Weights of a small transformer language model.
Architecture: rotary positions, no biases in attention or MLP, capped logits.
Training: a variant of Adam for these matrices, 4216 steps.
Each number is 200 + 20 x the weight over the matrix's rms, rounded and kept within 0 to 999. Layers, rows and columns count from 0.

# layer 7 MLP up, 2304x768, rms 0.0333, rows 811-821, columns 448-511
191,194,207,204,193,192,216,205,225,216,213,193,201,196,234,212,182,181,189,161,218,191,170,228,183,209,229,227,177,193,153,182,204,229,237,174,210,215,223,190,198,189,201,190,188,212,217,173,179,204,212,156,227,170,189,171,206,193,252,185,201,180,174,206
210,186,234,206,205,199,224,194,190,190,210,187,183,199,187,203,180,218,196,162,195,158,192,220,215,182,193,233,181,190,193,233,199,215,219,185,210,211,183,192,200,211,159,192,174,170,205,206,185,167,180,204,191,238,231,180,196,161,242,204,229,163,229,222
193,212,181,196,199,211,220,212,220,194,213,216,178,199,174,192,218,181,189,224,187,219,153,201,185,234,220,224,210,249,156,234,162,159,255,199,223,237,212,229,200,154,171,198,187,189,217,211,192,154,201,179,230,187,206,191,196,198,221,159,200,185,169,205
214,216,177,237,185,219,199,188,208,205,202,191,221,232,209,210,221,179,188,203,214,226,204,191,179,233,218,166,210,212,160,192,215,193,188,211,199,234,193,199,214,168,197,202,196,198,218,170,165,168,186,208,181,172,185,202,213,221,220,171,155,198,202,211
191,190,210,199,209,191,228,179,240,208,177,192,214,163,182,189,219,195,209,210,218,246,198,190,232,225,219,217,236,231,203,234,185,205,211,225,191,183,194,229,191,218,192,203,223,232,177,201,204,215,203,188,196,248,211,211,199,188,194,220,200,209,200,207
238,180,225,167,180,202,200,207,191,184,205,221,171,220,176,149,190,201,184,149,211,211,189,185,227,194,181,195,186,203,208,206,204,221,206,205,153,200,157,198,167,175,176,215,175,198,220,216,191,182,190,174,203,207,204,201,194,253,193,224,234,243,210,206
194,206,221,171,190,205,205,196,199,163,192,190,180,196,174,199,212,206,208,204,191,227,174,202,200,198,189,239,209,204,167,184,205,198,223,201,222,188,184,198,201,187,216,223,208,211,219,181,186,180,179,220,206,203,204,209,203,216,176,200,177,195,186,182
197,225,259,198,196,195,212,223,196,227,234,225,218,186,236,202,197,224,181,191,221,201,207,233,172,179,209,191,192,194,201,226,218,195,169,204,198,204,193,206,192,194,212,203,171,187,165,195,211,188,192,190,204,211,209,179,206,232,229,236,202,210,232,208
213,202,178,232,163,179,202,180,218,202,185,245,176,195,187,178,242,181,213,204,185,176,171,207,225,173,223,175,227,214,200,205,182,206,198,225,188,202,205,197,233,205,222,180,204,171,170,192,179,194,180,209,184,217,203,167,172,181,219,203,219,192,204,204
162,191,240,189,190,237,193,181,176,213,226,224,208,202,181,189,221,216,183,201,209,213,220,216,211,256,209,201,234,175,176,175,189,195,209,203,213,189,194,190,208,221,230,212,183,191,225,214,189,194,185,172,218,188,191,195,200,194,179,198,218,241,212,186
194,195,237,192,202,207,189,182,190,187,177,194,233,229,237,188,201,210,181,201,232,203,205,187,196,236,192,200,180,218,229,186,195,209,208,172,199,244,174,228,208,172,224,203,203,195,177,194,190,238,180,167,218,168,241,203,187,203,215,194,212,200,170,190
# layer 7 MLP down (transposed), 2304x768, rms 0.0307, rows 811-821, columns 448-511
166,199,218,201,225,193,209,211,257,171,207,203,205,187,186,217,194,218,200,193,202,211,188,175,166,164,255,207,207,182,218,198,203,267,167,207,192,183,165,208,184,206,210,196,207,238,203,223,177,177,191,215,207,181,177,202,188,211,163,198,228,236,202,205
182,199,192,209,216,202,196,189,234,199,172,229,200,179,211,179,203,158,182,223,167,229,210,193,188,199,199,195,198,165,217,198,185,240,188,207,202,206,214,173,189,196,207,207,157,218,184,215,176,191,217,177,222,189,204,223,214,234,157,176,204,188,180,200
260,172,253,202,206,195,225,221,224,192,191,262,198,196,230,239,222,184,181,199,210,196,225,221,229,219,210,226,191,186,203,242,212,196,164,192,212,232,205,214,200,197,217,160,250,210,211,197,176,230,202,203,215,162,181,228,209,197,190,199,190,206,168,202
207,231,170,188,213,180,191,186,203,200,200,191,202,205,217,215,167,183,217,224,203,203,157,219,215,170,169,191,186,185,221,234,231,193,203,202,213,196,207,169,189,178,201,189,181,230,188,214,196,217,184,202,196,197,189,211,199,195,191,234,208,189,227,180
207,248,173,231,197,201,198,199,234,164,253,206,199,237,228,148,198,181,192,212,142,200,198,181,211,190,215,188,228,170,193,208,164,184,195,197,243,188,182,173,201,198,181,220,198,235,159,179,155,209,197,207,246,200,237,211,177,212,222,206,164,178,207,186
176,182,190,206,209,226,234,239,194,197,186,212,176,235,213,199,230,201,189,226,193,191,194,171,218,198,231,195,197,164,229,224,204,149,210,240,213,201,165,210,224,195,166,216,198,170,195,194,214,231,202,214,163,190,202,200,214,192,241,227,232,200,221,229
171,189,205,220,187,238,153,171,195,209,218,222,158,209,208,207,191,224,181,223,192,241,189,207,224,203,201,160,202,220,197,227,223,196,165,171,213,205,172,187,185,210,200,175,182,203,183,197,187,200,215,192,201,232,178,188,236,180,235,217,199,215,172,229
257,204,222,189,207,193,198,198,210,190,224,191,204,215,236,229,203,250,168,174,166,201,214,212,184,189,221,189,196,212,232,222,183,187,171,179,218,199,209,162,230,241,213,208,191,189,202,188,206,212,239,199,160,201,188,179,240,203,197,184,166,196,190,176
194,207,163,200,219,184,198,221,212,166,223,210,198,213,199,171,196,243,176,171,204,229,228,229,165,206,181,212,211,206,170,188,183,244,165,203,232,195,183,166,192,240,202,223,190,209,167,203,219,198,217,201,178,204,171,238,193,197,210,238,214,173,234,174
232,247,225,199,146,200,198,220,213,207,205,211,193,173,215,184,211,179,192,198,182,212,187,192,173,182,204,184,221,174,209,208,170,171,203,231,173,213,186,214,180,196,256,184,213,202,197,183,171,174,191,263,168,219,193,186,215,236,212,204,239,158,203,221
211,227,157,197,191,196,183,185,192,184,189,209,201,185,148,199,218,203,154,193,194,216,229,194,183,171,198,196,207,168,209,208,200,186,168,191,244,183,180,161,191,235,196,189,214,197,178,209,229,189,198,211,214,218,220,165,162,201,184,218,165,186,167,205